Weights of a small GPT-style language model, trained from scratch on English Wikipedia.
Size: 16 layers, width 192, 3 heads of 64, MLP 1152 tanh GELU, 15.7M parameters.
Architecture: LayerNorm before each block, learned positions, biases, tied embeddings.
Training: a variant of Adam for these matrices, 589M tokens, 4490 steps.
Each number is 200 + 40 x the weight over its row's rms, rounded and kept within 0 to 999. Layers, rows and columns count from 0. The size before them is the row's rms in percent of the matrix's.

# up: layer 5 MLP up, 1152x192, rms 0.0726, rows 205-213, columns 0-191
# down: layer 5 MLP down (transposed), 1152x192, rms 0.0496, rows 205-212, columns 0-191
up205,178,166,215,165,133,123,114,210,220,273,239,225,215,274,222,226,233,214,190,243,202,252,185,230,196,248,278,228,231,179,177,164,212,205,235,254,206,247,226,205,125,189,152,174,175,252,156,229,242,203,240,140,224,173,199,189,193,165,115,115,183,219,182,207,189,214,153,203,219,221,197,206,269,156,243,260,170,180,209,189,189,172,252,186,272,210,285,170,176,167,191,171,232,229,223,241,234,169,241,251,146,217,102,157,182,258,183,148,179,225,212,226,196,224,151,179,133,236,182,238,216,216,192,162,161,171,132,254,195,151,210,198,198,255,181,215,185,186,218,213,135,264,222,192,279,223,247,189,210,171,182,204,165,224,220,204,255,169,193,283,206,236,164,175,149,216,99,154,166,172,247,198,200,295,200,179,208,279,120,207,264,220,149,145,141,208,208,264,107,188,202,206,169
down205,181,223,134,247,195,220,234,239,182,145,197,130,151,192,175,226,184,264,142,147,173,307,209,182,195,110,224,222,194,147,157,176,197,174,178,147,239,237,221,202,151,191,160,274,137,218,267,168,237,166,230,193,180,202,250,194,208,225,193,260,235,265,100,175,180,153,187,233,220,178,171,210,223,216,244,182,150,200,184,208,184,214,221,270,164,203,169,162,209,176,185,188,200,149,124,255,223,203,242,268,197,235,234,210,189,138,156,163,141,140,276,257,214,212,252,162,179,202,226,277,166,242,178,137,240,143,254,191,149,229,176,242,217,208,299,215,189,226,183,153,264,198,234,294,211,255,188,200,226,212,192,205,189,177,186,196,187,215,188,179,238,235,226,233,109,155,213,239,167,235,180,178,163,192,189,238,210,158,266,258,203,215,193,117,233,184,156,137,141,253,251,166,268
up206,166,207,241,195,144,129,252,245,197,182,232,209,141,247,185,222,220,137,161,279,215,232,194,183,197,147,211,204,207,246,189,124,227,248,220,158,177,287,261,245,247,247,259,230,198,231,157,181,180,211,230,143,203,152,168,203,214,260,167,185,216,128,151,179,216,274,162,227,200,252,211,251,179,204,243,208,200,220,188,142,217,204,194,187,173,201,226,173,102,179,190,237,189,234,190,221,203,198,184,232,158,257,62,166,160,201,216,216,139,209,226,110,234,176,215,199,185,163,217,192,151,196,234,250,207,236,240,160,81,202,192,207,195,220,258,255,174,226,219,209,239,229,202,195,225,189,220,186,148,147,141,273,103,191,204,266,258,173,173,207,215,218,248,281,240,232,165,197,207,240,164,245,251,189,176,213,119,217,154,181,153,150,146,184,300,216,205,219,150,254,233,179,180
down206,190,246,232,218,272,227,174,258,154,209,199,257,198,208,214,177,163,257,204,148,142,234,222,169,194,204,173,246,209,147,190,276,161,211,170,205,167,143,263,139,218,152,149,198,192,157,229,179,209,189,254,263,157,223,184,210,170,234,205,180,163,264,197,261,159,192,207,270,142,254,188,165,253,195,212,146,232,184,167,262,160,169,152,263,200,190,96,165,260,147,235,123,192,225,223,235,189,178,222,184,156,139,282,229,194,237,144,183,199,180,236,245,162,202,142,221,161,137,185,253,212,219,179,143,210,160,216,170,233,219,220,222,133,151,194,210,143,243,191,206,248,182,122,275,202,215,177,206,234,191,287,262,226,159,224,149,249,178,171,298,212,172,191,189,197,205,241,186,178,146,214,176,223,181,226,189,188,136,241,179,222,266,295,137,181,212,199,116,257,172,234,245,242
up207,023,224,219,215,139,237,229,231,183,267,151,172,180,283,237,187,290,226,189,167,145,272,217,100,144,162,134,151,269,168,172,168,115,148,220,234,160,178,213,243,240,152,212,165,220,178,172,180,269,185,167,185,177,212,200,188,202,237,216,195,255,247,214,272,302,242,198,233,223,159,199,192,293,209,145,172,198,247,176,144,307,163,210,209,225,285,157,198,187,190,251,238,239,190,261,236,252,193,190,168,193,230,191,190,199,181,242,219,177,156,179,222,192,219,213,154,195,208,123,194,166,110,280,221,177,219,213,229,170,244,219,209,129,196,208,248,162,171,123,223,190,143,206,161,251,182,244,279,218,206,189,212,180,183,188,251,269,197,200,179,263,191,138,160,185,224,220,135,243,112,174,211,167,222,210,246,172,136,205,215,214,211,240,216,215,193,187,259,170,199,200,237,198
down207,011,155,175,169,192,210,192,197,256,169,234,182,258,130,155,147,149,229,251,214,213,249,280,171,298,202,237,138,193,170,232,182,239,197,224,210,136,153,156,159,115,186,201,211,179,291,218,174,152,217,228,226,210,130,198,178,148,238,166,174,166,183,224,217,229,118,108,163,173,161,162,173,176,179,252,231,217,250,220,239,155,205,198,251,203,179,197,159,155,177,226,219,156,224,135,198,183,179,224,231,170,180,211,192,204,181,166,215,253,238,192,162,130,180,242,172,237,241,258,171,208,243,185,178,180,138,147,158,118,240,134,257,181,196,218,169,190,224,215,192,250,248,145,166,188,140,165,166,150,158,227,190,102,231,181,182,131,255,183,201,151,211,221,213,130,219,149,246,189,155,223,164,142,217,189,291,152,263,168,211,116,146,183,150,167,191,192,156,204,146,176,268,189
up208,022,182,211,177,238,251,147,207,265,162,333,173,229,225,218,277,200,248,195,207,227,203,156,162,173,135,194,179,263,222,153,148,203,225,235,217,218,121,248,236,258,142,164,225,280,214,226,182,273,188,174,207,133,143,153,280,198,220,236,226,170,219,237,245,193,180,170,252,231,170,181,163,240,199,225,236,249,212,123,197,319,190,201,199,221,215,151,228,220,122,208,251,191,192,160,178,193,221,176,173,213,210,210,144,150,200,232,264,233,199,119,270,201,184,208,169,207,193,205,165,222,161,272,224,153,201,230,131,215,182,179,209,130,227,263,213,121,171,196,237,147,213,225,177,215,262,229,230,178,271,133,209,204,234,246,176,191,135,191,246,203,175,166,197,219,242,161,257,212,214,154,51,190,212,254,171,209,178,211,200,196,212,185,190,208,211,204,197,180,132,214,165,197
down208,009,269,263,154,232,183,189,201,287,271,231,233,224,190,139,281,194,226,238,232,216,197,196,192,260,224,246,190,226,235,143,227,298,192,218,159,233,213,163,147,243,189,251,185,132,272,249,211,245,209,253,241,199,177,207,167,187,254,260,197,232,240,252,289,227,145,251,166,139,254,221,260,176,189,197,214,194,256,226,280,256,200,219,243,258,155,198,138,192,212,264,198,145,207,174,197,147,238,235,208,156,254,193,142,184,164,215,228,244,167,191,216,194,192,178,192,287,244,249,242,194,172,257,230,233,169,192,198,165,235,141,188,207,203,222,193,161,155,183,227,193,218,165,241,197,224,232,245,223,195,161,119,243,138,233,219,146,227,178,178,167,218,224,129,220,213,115,206,252,247,222,143,225,164,221,159,184,309,267,201,148,187,162,212,186,204,189,154,225,196,249,260,157
up209,017,177,191,105,201,165,166,182,205,209,240,146,236,213,214,214,208,164,179,192,167,237,230,182,111,171,224,199,196,228,180,178,208,213,232,250,199,90,216,202,187,209,195,196,220,206,203,169,219,291,206,216,159,272,215,219,187,229,192,213,181,215,173,176,199,222,190,253,207,133,195,182,208,261,154,258,204,152,130,243,270,27,196,201,144,244,185,257,173,193,175,179,144,174,195,194,201,227,200,164,245,142,216,125,162,200,236,177,189,219,107,234,202,216,237,148,231,210,159,175,223,195,226,203,187,223,174,145,87,193,182,229,214,193,234,223,201,181,292,225,218,180,234,247,214,263,247,223,125,223,220,144,212,257,288,134,249,160,209,245,218,134,245,204,207,220,209,277,224,215,211,155,262,219,263,108,163,220,261,190,153,215,202,232,192,251,213,152,203,159,158,181,225
down209,007,161,181,214,197,224,184,189,190,232,205,217,180,209,191,248,122,202,198,237,162,154,195,252,252,192,224,173,187,284,133,147,267,123,179,252,198,161,151,150,190,178,199,191,234,219,221,271,132,181,186,168,238,128,207,285,182,217,207,223,134,172,195,250,182,153,185,150,154,251,233,187,165,169,128,165,132,166,147,169,139,201,185,243,240,181,204,143,165,144,241,167,118,192,175,145,131,203,193,217,192,216,216,150,172,150,190,137,239,189,137,197,129,131,172,205,243,230,222,222,112,232,153,213,214,190,219,157,169,198,173,177,168,214,182,285,187,175,211,190,249,160,144,252,176,177,195,184,167,84,175,185,261,227,218,243,208,170,197,183,197,175,192,84,167,186,168,228,199,133,192,198,199,209,140,134,262,201,172,170,137,188,150,182,149,225,161,131,142,238,211,224,212
up210,043,202,205,180,194,164,118,238,148,228,216,271,230,189,242,241,138,165,181,273,153,168,222,243,214,228,224,224,105,200,237,208,130,246,210,304,153,178,201,219,216,177,162,221,203,181,237,185,223,150,218,205,170,140,87,161,210,163,192,231,196,165,185,241,243,185,234,109,145,213,218,155,211,151,203,142,245,285,231,181,228,198,127,253,194,155,217,210,158,224,168,185,276,243,194,223,129,256,209,210,211,220,185,239,262,182,255,166,183,184,142,232,200,218,143,234,279,192,73,230,201,136,241,189,221,169,255,149,189,227,174,193,200,193,182,220,233,209,211,174,189,226,164,212,136,200,229,190,113,194,211,183,175,121,171,222,178,227,250,261,167,238,232,204,193,174,254,188,211,206,112,194,211,184,153,216,174,190,202,267,209,151,135,167,142,221,240,189,163,159,159,226,151
down210,039,232,227,203,249,177,179,134,223,157,134,222,112,145,171,271,213,169,146,132,203,177,127,251,199,141,191,183,208,154,206,168,257,205,188,109,160,218,250,217,183,221,246,179,98,146,271,180,212,234,195,226,229,252,224,220,187,209,206,194,141,179,179,179,233,181,180,206,255,181,219,264,183,207,225,277,96,90,186,220,161,189,260,157,209,193,201,202,241,221,217,184,167,159,148,212,209,184,197,204,155,210,191,165,204,145,118,169,221,243,262,219,188,185,187,202,210,169,215,169,249,189,173,180,186,220,144,186,220,130,264,218,163,206,232,173,225,315,167,186,206,198,193,168,233,198,234,236,257,176,219,135,183,297,211,286,173,179,249,194,271,207,194,248,213,229,194,146,159,166,231,189,147,184,229,110,227,213,192,152,198,269,234,241,203,188,155,199,271,240,226,206,253
up211,148,159,226,260,134,186,211,174,142,225,220,159,209,218,248,209,228,162,218,196,216,206,168,105,176,192,125,232,247,226,203,187,215,254,230,267,198,210,225,185,251,249,237,208,180,256,251,240,251,197,178,228,269,173,225,274,198,231,249,229,196,239,205,188,197,261,206,231,213,174,192,185,159,185,136,245,257,194,247,170,279,204,219,258,179,192,332,189,221,243,186,188,167,182,229,214,232,208,200,217,171,121,198,291,215,218,211,204,232,198,161,172,220,243,125,246,238,167,198,152,233,176,219,207,166,236,200,207,212,116,203,198,181,180,182,138,120,148,195,176,143,276,161,226,241,192,262,177,137,122,195,244,159,202,244,143,190,177,216,222,168,150,197,209,192,194,161,232,237,202,181,213,209,122,207,251,206,232,213,146,301,88,205,230,292,193,170,215,111,144,208,192,210
down211,136,166,216,228,211,277,244,189,221,153,226,183,245,209,218,194,126,216,130,202,254,180,195,169,212,247,274,212,207,254,146,251,135,208,197,222,224,144,190,224,163,197,207,225,184,219,152,241,250,231,178,160,154,205,157,214,235,151,230,214,182,231,210,216,187,238,246,135,229,168,205,146,136,214,241,190,318,232,229,164,184,222,146,241,225,250,187,153,162,218,195,148,265,260,241,183,259,247,299,224,197,182,170,202,251,229,202,186,203,165,217,203,207,142,165,131,182,151,174,249,248,231,172,188,239,184,158,152,126,194,242,159,164,218,161,192,215,249,110,155,180,199,178,149,179,223,224,211,237,297,213,192,257,147,236,157,167,221,244,222,234,175,163,146,194,242,231,119,229,144,121,269,128,210,214,149,178,199,245,211,166,167,284,195,235,247,116,173,189,190,170,235,222
up212,019,211,248,213,221,207,157,245,174,182,270,221,193,175,197,144,180,262,183,214,170,203,213,215,200,244,222,254,194,228,176,142,280,183,142,170,223,205,231,234,232,136,218,162,285,212,134,198,187,182,182,176,231,186,101,171,149,96,174,200,135,145,207,286,122,206,232,190,166,228,195,179,202,157,154,182,210,182,186,149,141,299,217,197,195,183,192,164,204,243,236,213,263,152,132,210,177,103,241,215,141,218,209,149,166,221,171,185,221,199,155,174,205,209,173,223,154,199,216,180,180,193,190,193,119,147,192,204,158,140,153,241,241,174,199,201,138,227,130,237,217,303,181,161,173,179,187,144,150,183,246,181,260,179,114,169,216,220,189,194,125,205,141,168,266,228,246,136,180,179,170,230,155,209,248,266,181,188,203,176,227,193,219,165,231,134,201,206,94,181,194,246,169
down212,009,185,176,237,240,141,197,181,227,147,316,180,127,166,224,198,211,128,229,136,247,190,202,158,177,143,154,224,139,156,205,279,143,210,189,141,153,204,192,218,150,181,214,205,137,247,182,205,286,148,147,243,212,229,231,178,240,183,269,247,181,222,178,176,200,217,231,135,232,151,165,252,188,232,207,198,173,136,197,233,154,260,227,135,176,230,149,223,253,149,134,208,246,190,196,225,261,193,118,140,146,207,163,233,187,185,243,203,188,119,193,245,235,195,299,175,245,219,115,240,211,223,233,192,168,215,230,253,262,202,171,200,189,166,199,145,213,258,227,169,188,192,218,144,190,203,201,304,194,278,277,197,135,199,201,196,221,174,192,206,187,201,163,251,252,205,209,180,171,260,195,157,192,156,227,180,158,184,222,238,247,152,247,211,226,155,239,221,222,158,260,167,167
up213,014,168,241,183,246,209,263,169,215,202,176,182,182,184,213,255,137,148,84,190,215,189,168,211,280,183,183,164,156,228,175,174,202,159,188,251,230,251,188,120,200,157,202,233,203,274,271,191,196,195,199,170,266,64,250,205,250,231,258,166,193,179,124,177,242,176,216,186,161,155,156,162,127,200,191,254,139,111,206,274,129,174,210,203,168,164,273,155,220,154,256,128,192,252,279,215,226,229,232,241,199,185,202,200,206,201,222,176,196,229,250,192,186,183,198,171,188,213,200,223,178,239,160,139,212,225,169,200,260,223,195,221,257,227,241,220,226,192,241,200,201,169,136,229,145,228,236,146,190,245,198,195,220,179,239,264,170,250,157,170,216,163,238,230,130,194,196,257,198,164,257,281,123,212,158,202,277,181,178,182,175,227,191,218,132,259,187,180,184,267,164,232,174